Weights of a small transformer language model.
Size: 10 layers, MLP 896 GELU, 7.8M parameters.
Architecture: LayerNorm before each block, learned positions, tied embeddings.
Training: a variant of SOAP for these matrices, 196M tokens, 2987 steps.
Each number is 200 + 30 x the weight over its row's rms, rounded and kept within 0 to 999. Layers, rows and columns count from 0. The size before them is the row's rms in percent of the matrix's.

# up: layer 7 MLP up, 896x224, rms 0.118, rows 257-287, columns 112-223
# down: layer 7 MLP down (transposed), 896x224, rms 0.118, rows 257-287, columns 112-223
up257,092,213,209,278,203,229,167,230,199,199,200,157,236,184,242,161,271,215,204,228,160,197,180,236,204,183,167,188,246,166,205,198,166,233,169,179,176,159,252,211,211,197,191,194,187,195,168,194,194,229,213,248,208,218,204,179,167,240,172,243,210,205,116,253,214,207,145,206,208,220,227,200,168,205,190,224,171,170,205,198,156,243,182,157,202,219,228,186,195,151,208,149,214,186,240,216,199,228,208,223,208,150,231,177,176,188,220,202,240,232,168,207,172
down257,090,212,200,205,200,181,197,185,169,153,241,217,179,255,131,179,197,175,229,197,225,203,168,191,217,199,242,259,208,243,216,198,201,273,228,215,221,194,210,165,241,212,233,192,222,178,219,220,163,233,182,179,157,209,187,176,129,155,261,224,201,171,170,198,185,220,176,214,208,230,223,210,202,222,135,200,206,194,158,144,233,208,228,185,206,175,175,183,217,239,208,146,173,185,176,160,212,185,194,210,176,191,190,240,226,173,144,215,236,170,209,158,196
up258,120,233,216,230,223,212,191,196,155,201,225,227,216,209,186,197,177,179,143,242,195,209,178,202,143,194,193,217,166,242,119,169,235,174,181,212,220,227,258,186,171,212,221,174,187,204,198,204,205,190,151,190,220,222,183,144,219,214,197,216,200,145,249,172,217,159,164,198,209,253,195,211,220,184,223,233,208,182,225,175,251,201,175,172,202,224,168,193,143,184,182,165,190,203,227,208,205,225,225,185,229,182,208,212,195,267,215,211,208,165,130,258,229
down258,122,180,213,192,261,187,211,267,185,226,218,190,232,221,228,151,230,206,191,181,177,193,177,182,240,261,178,174,168,172,175,203,216,190,151,168,177,176,181,216,131,223,181,281,190,229,224,232,188,242,214,186,145,203,202,184,148,179,220,203,159,247,225,149,185,209,181,217,193,193,153,178,215,205,184,177,198,218,218,240,196,281,186,194,164,182,157,168,251,231,211,200,177,231,215,200,191,224,197,245,241,162,232,289,218,219,238,171,162,206,157,196,216
up259,104,169,199,146,167,226,169,185,130,219,213,201,195,175,181,216,224,186,174,141,188,256,208,214,202,231,227,181,186,197,209,200,247,208,173,212,137,199,197,225,150,209,204,200,163,175,242,187,160,203,152,282,187,215,244,230,226,209,176,253,184,209,163,266,253,204,210,226,166,167,192,220,226,219,176,166,205,183,201,208,200,202,224,196,175,211,206,160,232,185,236,190,192,154,205,186,181,204,211,253,158,172,267,183,232,205,179,167,158,186,221,177,206
down259,105,224,188,153,155,189,206,177,178,219,221,191,160,199,242,190,184,287,221,218,214,204,190,246,223,223,212,212,176,174,190,183,219,202,187,199,196,157,236,107,254,212,211,230,204,245,249,184,180,186,213,206,210,223,181,185,179,240,174,221,195,186,140,215,198,243,208,247,173,232,206,193,182,243,203,179,209,228,205,221,229,191,227,260,119,235,179,169,250,204,210,204,208,205,148,191,234,218,174,268,214,188,219,211,152,195,233,209,134,161,171,204,174
up260,101,219,231,221,209,244,202,199,175,173,227,263,196,190,219,244,202,164,185,186,177,195,182,199,246,171,155,222,206,191,184,176,243,129,208,115,190,225,214,217,161,206,211,213,172,168,164,180,248,216,206,148,193,243,185,177,173,211,189,180,197,173,241,227,224,179,132,150,212,204,186,200,175,277,177,229,178,217,169,214,180,237,201,166,204,239,200,231,159,202,181,174,210,201,234,153,187,232,182,207,155,280,222,221,191,191,246,184,229,154,137,174,214
down260,108,192,213,205,156,152,166,174,159,160,183,179,219,227,258,187,208,180,235,218,260,155,151,192,163,191,189,196,184,162,232,198,149,177,222,145,188,164,196,196,184,184,182,210,223,224,202,166,192,166,179,207,245,242,199,205,222,186,181,220,191,187,196,287,214,206,172,217,148,218,136,162,208,210,194,192,199,218,201,242,230,213,226,177,225,187,178,211,229,169,127,290,192,231,248,152,246,200,185,190,208,202,190,235,198,206,242,164,154,209,208,197,134
up261,102,224,180,209,203,203,225,267,190,239,203,177,228,220,209,188,158,128,154,205,177,211,214,152,211,189,272,201,156,207,193,212,243,187,226,200,214,208,164,238,180,252,181,191,173,204,173,213,161,222,194,185,180,255,242,148,199,173,200,189,199,167,196,241,208,189,192,274,212,220,250,133,184,217,232,187,166,193,166,171,240,249,203,170,210,226,205,201,181,200,151,173,205,211,239,204,220,248,182,237,219,207,195,200,128,144,174,171,229,165,215,253,238
down261,101,218,173,160,213,151,243,177,168,197,237,185,235,206,184,177,252,171,227,189,183,166,196,193,246,228,209,240,258,229,156,198,199,185,212,199,208,218,234,187,191,197,213,214,220,188,242,192,194,155,235,219,169,214,281,238,214,137,231,174,236,175,162,238,190,233,188,193,209,179,218,246,182,218,232,214,203,207,220,139,173,193,197,280,168,257,210,191,217,213,174,199,222,221,245,212,184,184,219,192,214,212,187,263,249,240,167,246,144,208,221,188,197
up262,097,189,192,192,176,238,213,114,250,230,224,198,191,186,280,225,193,188,199,227,216,233,202,165,241,142,232,188,184,156,189,230,185,199,153,164,210,189,191,129,232,189,181,253,204,189,221,176,170,265,270,197,191,216,222,161,181,213,186,240,180,181,198,141,202,189,230,216,188,231,235,188,200,218,177,202,228,160,128,176,204,223,154,199,189,178,202,180,193,178,261,228,217,138,210,175,172,198,216,193,198,154,205,245,212,234,194,153,231,216,256,182,219
down262,093,153,146,154,241,190,183,220,203,208,206,216,175,184,231,168,176,221,152,192,214,232,222,259,181,181,219,216,202,207,215,210,239,174,197,154,232,122,179,153,193,200,217,192,181,167,226,224,200,173,240,192,196,216,178,205,224,234,168,220,191,202,213,215,234,197,214,165,245,185,175,225,240,180,254,198,216,216,161,193,164,211,175,253,194,193,201,145,195,167,261,173,204,183,199,222,188,198,258,180,162,225,171,154,232,185,212,171,121,221,220,177,123
up263,097,159,212,149,189,225,192,189,218,190,238,199,217,216,256,226,170,173,193,223,212,192,234,175,176,225,239,186,215,219,201,223,235,178,221,195,242,170,269,224,208,209,167,159,183,242,202,196,169,174,149,242,264,206,254,227,186,192,242,241,188,174,185,259,202,228,192,159,210,153,198,196,180,141,177,174,164,243,206,207,182,249,167,181,198,178,178,239,242,143,166,196,234,223,163,190,230,227,165,188,188,192,170,186,191,223,193,121,226,179,228,182,257
down263,103,175,212,200,212,252,226,211,187,208,227,205,241,192,198,176,184,222,207,200,162,196,179,208,189,209,209,220,150,237,197,185,179,165,191,184,189,192,176,179,236,214,179,206,225,189,237,283,248,170,193,153,217,197,170,221,181,232,167,184,199,180,202,154,128,162,154,190,239,187,207,93,219,279,222,149,214,206,204,156,264,214,197,192,230,266,220,202,265,175,179,197,185,211,232,160,214,208,220,178,248,231,150,169,218,200,216,182,201,195,187,230,163
up264,098,153,190,175,189,245,178,182,175,197,235,210,191,173,222,165,198,252,193,171,215,266,164,155,249,219,184,238,205,227,175,172,221,176,234,231,204,195,214,259,179,235,224,169,114,213,238,179,173,218,152,221,219,200,131,169,185,185,170,158,191,194,217,223,170,180,202,189,165,223,267,265,207,161,200,201,183,222,225,196,246,216,227,237,221,201,228,202,197,193,190,242,213,226,186,202,187,183,178,225,205,225,213,168,205,157,231,160,195,283,217,212,207
down264,100,214,193,173,244,154,230,212,199,217,255,202,222,236,187,212,200,200,209,206,191,170,230,257,171,256,225,189,247,206,206,240,261,262,186,182,167,155,230,228,214,173,149,196,225,161,153,165,255,191,191,181,201,174,193,221,203,197,196,183,219,219,175,206,198,233,237,194,179,176,184,219,214,203,180,168,199,252,174,190,203,274,215,248,193,216,177,189,212,177,207,169,212,200,207,214,165,129,182,189,274,182,195,236,170,199,221,220,215,206,196,203,177
up265,091,219,192,172,273,221,253,235,163,260,245,193,204,149,188,210,220,163,191,196,199,221,177,190,253,207,164,158,179,228,199,246,236,165,221,232,212,157,216,165,153,182,201,209,181,248,246,227,173,199,222,196,171,190,219,191,192,188,221,133,195,231,196,178,177,189,191,176,217,184,200,194,169,223,256,181,184,185,163,207,225,227,199,255,163,236,165,201,165,197,224,193,247,144,219,237,220,183,220,205,171,198,175,216,220,149,260,160,194,183,251,155,266
down265,094,200,255,202,212,154,162,209,161,155,199,213,225,172,220,242,182,237,193,232,204,213,218,235,155,267,225,164,213,245,207,167,173,204,191,210,157,219,109,227,232,213,186,208,142,239,215,190,195,187,170,202,203,160,217,231,169,187,224,185,136,177,187,165,216,227,193,223,167,203,202,219,160,234,234,200,240,213,220,228,218,196,151,137,184,207,185,245,183,173,262,215,187,193,114,209,171,215,171,242,230,227,190,187,200,192,189,213,182,224,183,185,204
up266,101,176,241,180,217,167,225,217,184,158,216,205,176,204,225,191,135,155,249,241,231,227,215,181,196,209,236,209,215,202,199,225,147,187,168,266,198,122,161,215,197,208,170,224,165,210,173,192,244,204,168,203,247,199,184,183,197,166,155,233,202,207,220,242,208,206,169,283,184,191,158,200,183,194,214,181,187,260,228,211,164,208,160,242,149,199,165,239,225,206,228,201,212,217,228,227,183,208,223,196,203,156,163,164,228,226,183,199,254,182,181,217,209
down266,106,196,196,204,249,194,166,193,184,236,235,167,191,175,165,242,145,210,156,234,179,185,224,233,168,210,253,174,188,176,249,201,276,208,206,170,200,123,201,198,239,187,174,247,198,192,191,231,188,153,253,196,188,211,246,165,185,223,196,125,182,177,166,205,198,285,226,212,171,202,190,248,220,173,215,217,213,181,217,241,119,219,181,217,195,202,168,234,194,201,219,204,222,208,180,258,176,203,172,173,180,219,260,207,251,210,141,219,218,193,201,157,207
up267,105,172,233,197,199,224,200,210,172,215,188,101,222,213,243,172,191,202,188,200,152,289,194,167,216,237,154,215,191,193,186,182,205,240,183,265,177,155,219,249,201,234,191,199,205,222,181,182,191,217,201,194,172,188,141,221,256,219,212,202,211,226,142,205,197,173,172,173,221,157,260,202,252,192,230,219,193,167,216,192,226,192,204,224,202,233,228,224,207,236,179,146,203,138,212,250,198,213,169,202,194,187,224,250,167,211,216,182,145,196,245,259,235
down267,102,197,182,175,180,238,192,227,267,236,187,125,196,176,215,189,176,211,133,186,218,187,249,202,168,208,168,233,168,239,190,181,234,249,180,219,206,154,194,247,258,159,232,186,194,213,244,210,164,200,225,138,165,201,185,197,221,175,241,204,200,205,144,200,202,203,258,163,183,162,204,229,199,184,221,237,218,167,209,226,230,213,198,241,199,203,254,160,192,150,198,196,135,194,147,190,205,199,216,186,272,199,223,138,249,228,251,235,194,261,220,209,174
up268,090,151,204,202,180,210,236,177,248,167,153,243,177,195,208,157,194,160,234,210,228,243,185,184,222,228,159,213,226,204,219,260,157,192,197,192,158,244,215,174,246,154,212,175,171,233,203,215,201,203,236,175,242,241,162,175,190,188,204,225,208,175,192,206,212,149,238,130,174,195,198,196,200,212,183,169,237,163,205,211,196,173,166,218,235,215,254,234,227,213,247,206,233,148,220,180,205,178,181,213,191,258,234,205,162,208,139,200,185,169,249,215,190
down268,076,194,203,208,225,172,118,229,183,265,189,188,179,192,197,188,208,270,183,165,182,198,193,212,128,269,226,177,213,219,165,209,162,247,188,175,212,182,221,198,188,221,261,202,214,193,211,220,171,202,180,187,169,202,211,206,204,174,244,154,174,265,218,174,196,199,180,191,206,177,189,241,314,207,221,154,148,252,187,207,209,149,157,186,197,212,183,236,202,200,189,186,252,243,171,232,195,198,227,234,218,237,203,246,200,203,206,192,210,252,194,173,196
up269,102,178,193,199,205,203,224,267,211,191,177,202,217,174,249,208,217,240,144,169,153,248,213,205,226,196,190,211,164,213,194,190,231,195,202,204,174,202,229,214,164,184,210,189,247,187,162,189,230,183,236,164,192,174,216,188,227,171,205,186,185,175,150,189,168,174,123,152,214,185,210,152,164,246,160,261,215,219,202,193,147,211,234,176,181,172,144,208,204,218,235,277,189,202,177,214,156,215,200,228,191,219,216,221,188,218,155,155,184,197,206,182,185
down269,104,222,181,213,237,181,180,211,158,214,198,232,184,188,211,200,205,258,214,186,200,210,197,229,206,179,201,185,264,162,234,276,158,258,186,182,258,199,200,242,189,186,173,209,182,214,213,223,202,151,195,219,203,199,146,199,174,221,192,180,255,220,210,182,235,230,279,242,204,266,165,199,181,226,160,153,176,183,154,191,260,199,190,214,170,207,210,200,198,184,154,134,177,202,272,232,219,178,190,224,214,214,200,178,203,185,155,144,253,168,183,208,185
up270,097,169,219,278,233,204,236,150,191,174,146,217,213,199,245,171,195,204,173,163,229,160,193,197,221,219,165,190,208,191,163,210,197,185,206,208,241,225,193,158,181,194,145,146,181,194,179,211,169,188,152,231,223,162,217,238,201,214,186,204,220,179,171,161,170,200,212,216,173,217,193,162,208,234,204,234,194,230,162,205,234,240,191,138,201,179,242,252,182,238,206,238,204,234,202,200,179,156,183,195,201,196,194,170,180,176,203,238,219,193,146,234,168
down270,095,214,190,175,224,187,179,237,171,199,221,229,151,160,128,209,214,235,235,217,171,242,200,199,197,216,185,199,216,182,228,260,211,215,202,238,232,217,181,229,248,175,207,182,223,232,144,205,203,191,233,194,192,226,166,176,172,214,196,218,276,201,224,258,223,189,177,213,174,162,241,237,200,188,222,164,247,149,219,201,210,214,204,233,236,159,126,172,200,192,163,180,191,267,236,257,191,236,182,217,219,223,217,146,205,195,185,142,263,201,171,192,181
up271,093,189,187,159,222,145,201,184,219,229,232,238,217,225,181,158,243,217,201,160,173,211,188,228,190,208,170,232,205,156,178,249,209,267,201,199,194,255,195,212,219,219,166,242,253,177,161,198,206,222,210,182,171,226,211,181,222,148,238,216,163,161,177,252,212,220,198,227,226,171,246,220,193,181,231,213,160,201,224,266,185,155,187,224,210,194,228,200,185,180,227,209,250,187,187,260,208,215,234,188,257,193,193,197,197,220,197,236,242,204,193,125,199
down271,086,194,205,218,212,183,266,224,180,195,246,236,150,167,155,158,210,170,190,168,214,187,180,174,211,171,227,133,114,184,218,171,177,209,192,213,169,175,167,188,188,235,203,150,229,237,227,167,197,192,244,221,159,183,208,214,179,244,226,187,336,217,210,150,200,175,207,279,196,209,218,215,229,200,222,158,211,237,250,216,221,215,274,157,164,227,231,227,164,202,193,216,203,168,211,195,162,210,168,171,222,234,211,203,207,203,206,192,175,224,172,275,204
up272,096,135,187,230,169,206,179,171,205,224,246,164,190,258,230,208,167,209,181,231,225,234,183,198,222,177,185,216,237,220,164,213,200,108,166,222,192,224,237,216,221,211,186,218,223,237,214,193,194,192,198,269,218,186,263,198,204,200,202,281,186,246,225,132,144,178,263,194,237,213,193,215,144,205,190,199,189,214,189,246,174,185,175,213,158,148,175,223,184,175,188,199,219,224,170,241,255,203,270,208,232,215,164,150,200,134,160,158,218,187,193,223,195
down272,101,174,189,230,175,168,193,207,189,219,214,218,209,244,203,230,141,215,211,167,221,191,254,239,269,178,180,188,215,172,204,139,192,238,163,155,234,216,228,178,165,244,209,216,198,147,208,225,227,184,235,183,197,188,188,201,199,134,238,173,243,182,170,223,209,188,222,218,246,235,232,218,122,241,174,189,185,219,189,125,150,266,196,173,165,194,222,210,207,282,185,148,219,206,181,223,201,233,190,203,234,217,189,177,234,196,235,196,209,265,145,215,219
up273,105,240,246,221,240,217,181,191,239,171,232,148,218,171,177,207,211,180,178,214,229,198,227,192,130,135,232,180,211,217,185,179,185,221,186,192,248,183,189,165,238,223,157,139,194,229,234,190,126,177,179,228,175,245,211,208,166,188,169,214,204,175,206,212,158,228,145,194,177,173,242,220,205,233,193,185,168,227,206,176,187,187,194,203,182,266,172,160,230,244,201,202,241,161,198,213,177,247,156,226,215,185,166,151,216,203,189,194,214,156,223,198,164
down273,103,190,195,183,182,186,234,232,197,171,187,154,197,152,158,192,233,152,201,250,169,205,208,206,214,211,151,231,254,226,237,229,140,230,234,202,176,187,174,199,189,210,219,150,206,135,169,178,220,229,208,227,144,266,171,215,175,205,138,204,238,189,160,194,184,207,234,166,156,213,201,192,203,215,215,233,185,178,177,212,231,220,228,177,180,229,191,176,223,201,238,178,196,233,261,233,111,194,179,195,183,178,231,182,225,185,149,206,224,173,195,154,231
up274,097,202,214,227,246,168,244,235,119,166,239,153,223,229,280,259,212,195,164,169,229,223,190,186,213,148,191,227,192,178,170,168,193,193,211,200,232,201,198,232,217,227,185,170,224,235,175,162,194,189,190,166,204,234,181,188,235,235,199,237,182,194,249,185,202,183,195,201,167,198,142,203,167,255,182,242,182,168,157,212,194,282,219,190,198,186,191,180,165,142,223,237,204,221,161,224,211,200,215,203,182,193,148,236,198,177,252,197,248,172,218,212,191
down274,104,209,139,209,178,177,188,224,186,198,209,215,223,216,173,234,245,214,210,254,203,212,237,161,223,192,195,243,251,177,200,200,158,189,206,245,204,183,169,183,190,185,166,237,265,146,160,206,158,209,126,227,211,150,194,193,162,223,239,197,204,189,170,191,213,137,182,182,192,147,282,227,201,165,180,206,223,197,223,174,196,208,191,257,174,224,190,205,222,172,221,231,217,175,217,218,158,251,224,201,216,171,200,213,185,155,155,207,225,125,216,193,226
up275,101,207,215,229,253,228,196,267,228,201,220,235,174,205,154,184,199,229,218,183,207,220,155,171,208,253,207,196,179,191,174,158,216,220,249,134,184,175,208,187,202,172,193,175,210,228,227,194,207,230,141,211,202,147,160,233,185,221,191,186,167,197,176,179,212,137,125,197,210,222,187,158,235,207,193,214,225,206,148,228,211,223,215,202,201,188,267,219,174,214,194,196,191,202,248,177,206,172,200,218,231,197,201,208,228,239,242,223,182,211,186,181,167
down275,092,177,264,184,213,182,184,180,222,210,162,203,170,253,255,256,251,190,197,138,201,213,253,205,221,178,165,252,169,182,182,185,211,203,223,215,195,245,149,202,157,215,163,205,173,153,241,149,144,175,165,218,191,203,238,232,244,191,163,210,130,213,218,173,265,187,183,169,192,242,218,213,144,244,186,172,187,184,192,199,266,180,218,187,222,211,233,204,193,241,243,191,244,187,214,233,184,214,182,207,160,244,170,184,131,219,213,166,237,232,205,254,182
up276,101,223,170,249,176,226,186,262,223,153,180,222,194,206,230,177,172,193,242,201,211,179,207,213,208,223,173,208,289,185,193,203,161,142,176,205,188,210,214,159,218,189,215,217,139,222,161,180,248,178,196,247,149,166,160,185,190,172,178,206,206,238,211,237,179,194,214,223,186,202,181,235,209,166,189,223,158,191,188,165,261,270,196,161,221,213,210,140,176,182,201,266,242,174,196,225,203,216,171,241,164,240,153,230,199,199,137,188,169,171,250,220,222
down276,097,152,192,218,199,162,230,227,218,257,194,115,179,144,209,171,197,219,191,159,226,203,224,217,222,226,186,196,200,176,231,211,216,267,220,230,197,230,166,226,150,202,167,211,183,197,236,184,261,204,204,200,205,217,196,253,200,250,160,229,270,203,235,188,222,213,174,220,246,268,205,233,185,181,182,217,224,215,209,264,180,202,226,175,178,141,269,245,195,214,194,192,206,230,214,232,216,178,167,188,172,208,205,195,182,194,213,228,218,160,193,221,244
up277,090,196,229,197,169,219,216,196,203,151,198,256,243,182,185,224,208,201,187,178,193,217,179,203,190,175,205,194,170,223,200,233,226,147,170,209,201,181,200,198,206,170,211,227,236,217,205,196,243,238,200,220,222,183,232,260,161,249,219,223,174,152,201,187,227,254,195,155,229,221,203,224,168,229,184,188,171,160,191,237,253,198,203,192,153,229,200,174,201,241,205,142,202,195,211,205,284,195,177,207,173,202,155,213,217,222,156,200,210,208,210,219,240
down277,092,153,158,183,168,163,173,282,195,198,199,269,220,189,200,190,207,243,218,210,167,223,211,156,217,199,207,214,220,214,211,169,236,167,221,155,141,174,178,274,164,195,197,189,159,206,207,191,169,264,241,149,195,171,238,211,229,196,194,186,221,245,189,243,125,189,189,178,229,188,230,230,141,210,170,184,218,212,157,147,213,185,154,233,196,239,211,247,127,230,196,169,147,225,180,203,179,183,215,108,266,216,177,236,189,209,156,197,216,214,191,207,228
up278,107,172,188,228,239,191,196,212,211,182,213,191,180,186,151,200,159,187,170,182,190,215,202,182,144,200,258,207,193,229,248,208,214,201,165,150,228,265,226,213,167,268,254,221,186,207,220,206,210,170,218,180,137,216,205,124,216,188,162,256,186,215,218,174,178,160,177,248,189,144,213,233,241,206,188,197,212,291,197,222,233,204,177,164,171,200,268,200,229,215,213,201,211,208,190,175,188,224,196,219,238,221,183,205,261,184,175,182,209,170,233,298,136
down278,108,177,229,151,238,238,214,223,240,276,236,200,244,193,215,181,196,231,208,187,238,239,225,170,224,201,171,214,137,196,194,218,149,193,159,200,207,144,230,192,244,216,186,150,197,155,237,242,223,216,213,218,221,257,208,193,184,222,198,173,152,218,171,187,274,240,185,221,159,151,186,195,259,184,169,179,221,207,156,189,171,244,141,179,169,201,220,202,246,189,210,166,199,194,226,186,180,132,224,233,228,198,198,253,161,190,188,225,203,195,199,228,225
up279,101,161,204,186,195,229,196,247,182,201,189,230,198,226,197,246,230,196,165,249,167,177,240,236,250,239,184,187,194,173,163,234,185,208,188,195,152,159,198,187,186,195,179,235,158,163,254,206,306,163,143,232,162,202,166,191,229,235,241,218,157,223,214,245,187,214,196,216,161,134,212,252,189,179,178,197,125,176,190,217,163,209,221,166,209,227,181,184,235,212,185,211,220,208,169,241,244,187,217,142,237,194,234,237,235,163,176,175,228,222,248,187,194
down279,103,200,218,207,223,199,196,152,238,166,201,178,201,244,200,227,163,196,163,197,189,208,238,184,171,224,209,172,138,173,234,163,157,228,199,182,196,201,157,187,240,174,170,209,179,202,202,182,165,191,218,232,205,182,187,230,216,259,183,217,128,215,186,169,189,222,219,239,167,216,227,201,217,155,106,230,202,198,206,277,192,213,245,175,211,158,230,172,178,126,184,233,252,230,209,176,200,200,235,214,233,222,199,260,174,259,203,212,180,203,187,174,266
up280,103,162,224,194,176,202,164,251,211,204,203,193,226,193,182,169,196,210,162,170,175,232,216,172,199,222,251,227,163,221,187,201,204,163,197,217,200,192,158,151,212,223,223,223,210,231,212,205,229,157,130,193,239,216,234,165,207,175,197,259,179,184,185,235,151,174,257,154,175,244,133,201,222,169,186,226,216,190,208,226,198,252,154,171,251,229,188,221,194,216,199,194,193,180,191,182,176,134,285,123,199,209,262,204,188,181,211,212,235,233,205,181,202
down280,112,183,224,187,223,179,152,157,218,190,207,189,166,237,265,154,178,170,167,236,246,227,199,174,213,197,238,251,189,253,156,248,184,204,253,292,167,189,215,235,113,216,160,196,226,194,223,212,192,259,230,226,152,199,205,253,206,195,177,226,149,218,206,181,188,199,161,216,192,157,176,222,217,189,189,191,185,200,229,210,178,242,258,184,166,205,169,220,173,191,271,225,234,221,197,191,221,164,196,198,257,221,194,198,174,222,205,197,166,186,249,211,235
up281,093,182,204,154,225,255,232,167,246,196,230,237,153,212,174,205,217,157,175,248,224,214,193,190,160,169,196,196,177,214,222,232,183,188,273,199,210,187,214,222,184,170,145,207,174,169,200,137,195,165,220,141,208,215,205,195,184,187,205,168,225,202,152,218,194,247,195,157,177,194,196,205,160,181,189,233,223,185,254,232,238,238,148,225,222,161,207,186,167,248,192,238,170,214,248,161,208,233,213,194,204,219,210,190,194,211,223,184,214,260,165,201,199
down281,081,201,160,213,250,196,248,202,201,244,218,205,251,241,234,208,199,240,217,187,209,180,208,145,207,225,209,181,120,193,190,220,225,250,182,158,199,185,150,154,202,189,185,159,241,210,199,225,178,180,172,245,202,202,246,135,196,240,186,122,159,187,192,247,212,156,225,229,225,204,194,219,209,195,238,165,227,154,187,223,184,170,205,231,185,241,161,240,183,186,192,250,183,146,235,211,206,154,214,208,177,203,216,142,186,179,170,206,158,156,228,158,239
up282,093,186,274,205,179,229,174,216,149,164,217,243,211,207,227,186,150,191,236,169,195,241,225,229,213,243,161,163,228,174,232,196,165,207,220,180,197,213,170,210,214,174,217,140,173,203,142,184,221,202,180,242,221,194,179,188,207,211,210,134,199,154,167,170,219,199,189,154,220,204,250,211,147,186,145,189,239,250,122,204,188,223,145,176,213,210,149,176,244,173,179,179,209,212,221,192,156,187,187,162,199,183,189,206,200,264,230,223,244,198,250,252,219
down282,088,166,175,168,169,158,278,208,205,193,217,182,220,149,181,183,234,240,140,220,243,215,230,257,190,187,203,251,169,238,257,192,202,206,198,225,199,227,175,202,167,188,236,224,184,170,207,204,175,237,183,180,184,191,189,192,148,212,195,170,239,245,214,140,189,150,190,168,236,220,266,217,190,237,222,221,160,187,218,160,180,147,259,204,170,197,195,208,189,199,211,167,186,166,166,184,211,173,178,232,202,161,195,221,226,226,221,278,247,208,162,189,222
up283,107,209,176,174,179,229,195,244,184,201,146,249,178,216,200,212,200,155,207,251,161,177,190,244,201,146,207,211,253,172,216,230,140,214,140,186,203,182,216,216,209,176,208,252,205,232,180,191,231,157,174,295,177,164,229,228,220,198,202,231,217,245,182,203,180,211,166,205,165,228,201,200,195,220,188,158,243,164,244,193,236,222,245,185,226,197,206,165,217,168,165,175,181,192,224,202,220,200,223,193,184,213,191,148,176,193,203,235,174,238,139,225,208
down283,111,163,210,198,176,204,201,190,187,183,186,234,202,163,184,162,194,178,254,197,216,217,223,182,217,167,176,210,253,183,245,172,192,233,228,165,229,159,230,173,221,188,207,201,188,228,188,187,262,190,230,208,179,138,164,187,174,124,216,210,228,191,170,192,197,187,217,237,129,173,175,177,184,205,191,127,241,176,208,191,258,210,199,132,226,202,241,147,219,181,205,201,183,254,228,242,186,163,177,169,235,179,190,203,179,127,203,183,189,211,255,218,205
up284,102,186,221,179,205,270,180,245,182,215,245,231,233,137,184,262,220,255,186,117,139,234,190,175,175,216,169,164,214,240,205,186,218,189,180,179,194,253,141,200,221,222,142,248,237,224,124,206,228,216,194,219,259,191,180,176,210,230,220,172,235,232,232,196,166,176,217,217,197,209,198,258,206,200,183,153,197,221,221,224,218,182,210,178,247,221,224,223,183,174,204,239,194,253,209,262,202,200,223,207,231,146,180,207,179,160,222,185,190,229,168,175,239
down284,103,194,168,170,199,163,212,236,197,212,198,182,184,151,198,207,216,183,203,154,184,220,162,224,169,196,180,214,227,232,177,208,232,184,195,172,189,226,186,210,208,209,189,225,164,185,173,225,238,144,186,227,221,192,214,247,211,208,210,165,244,215,235,148,178,219,247,212,209,179,168,209,228,182,162,274,238,185,164,157,161,155,262,228,260,209,239,266,163,137,201,199,177,254,205,144,200,191,223,190,177,182,206,208,226,201,162,233,205,167,157,215,213
up285,088,227,242,214,186,194,187,202,165,167,158,191,171,157,164,185,172,234,126,202,155,201,239,166,190,208,177,175,212,140,164,180,202,189,201,199,183,223,210,227,203,173,153,232,210,206,269,235,192,232,172,226,158,171,224,185,160,207,227,232,201,237,197,251,179,190,201,205,240,187,186,206,201,236,214,203,233,165,198,221,218,206,224,188,216,248,185,193,226,232,210,170,194,136,194,155,159,200,176,205,190,202,190,220,219,203,232,159,159,199,213,248,214
down285,079,203,202,225,252,250,207,176,176,168,163,165,227,225,203,169,206,179,274,138,172,135,164,173,192,227,176,222,243,217,160,232,159,166,163,172,207,176,186,151,142,161,205,191,158,182,191,151,170,199,203,221,164,214,209,140,195,180,222,159,202,213,214,201,156,180,140,181,185,242,210,198,237,172,193,168,184,199,206,179,260,191,145,196,235,175,208,123,181,122,177,209,247,254,218,226,210,178,208,194,180,148,212,198,193,232,212,152,246,216,243,210,238
up286,089,224,239,159,214,185,207,119,175,229,257,214,215,220,213,221,198,187,218,234,197,186,160,176,232,192,182,206,199,175,199,199,193,240,225,203,207,235,156,206,182,205,181,174,189,190,195,196,211,212,196,223,192,216,221,155,253,204,232,202,212,178,208,192,216,249,167,275,185,243,174,185,171,186,247,178,225,217,182,246,176,219,232,169,161,159,159,248,193,243,198,165,254,189,209,218,232,254,275,224,166,230,212,197,202,219,143,221,212,191,207,132,186
down286,096,212,177,195,190,184,195,247,234,186,176,242,211,207,196,211,293,273,188,267,182,202,184,222,182,268,242,216,227,199,235,193,191,192,176,108,218,165,167,187,241,178,180,201,208,164,230,200,180,229,201,155,180,192,211,166,200,164,206,193,277,214,205,236,251,157,204,204,234,117,194,197,252,204,255,183,227,190,187,204,173,167,174,130,265,182,204,188,211,211,225,220,200,187,231,227,184,199,195,185,218,189,243,199,200,262,198,248,194,206,198,223,191
up287,090,158,170,172,253,162,163,205,231,147,256,256,129,200,159,155,199,225,192,227,172,174,158,192,243,155,242,202,194,168,227,167,212,216,241,113,240,238,218,168,200,194,197,199,203,228,201,169,153,160,270,183,208,213,159,223,216,179,214,211,164,225,150,198,211,266,204,214,210,169,249,215,190,196,200,211,169,196,189,257,205,234,190,191,166,201,252,215,221,251,233,234,189,176,154,187,182,240,179,205,226,209,237,192,201,207,233,223,197,194,153,227,189
down287,079,159,240,170,166,240,216,187,149,184,239,173,164,177,185,206,149,191,174,243,171,198,157,195,153,175,208,189,197,200,163,182,202,178,195,210,155,223,205,207,192,184,260,235,168,228,223,269,146,198,151,244,247,160,162,176,202,174,198,162,185,253,184,162,197,149,167,222,176,186,236,181,145,214,213,208,214,147,201,152,224,208,239,188,241,213,212,183,188,208,173,188,197,231,175,210,216,200,224,217,200,166,246,205,219,170,222,128,204,209,155,136,213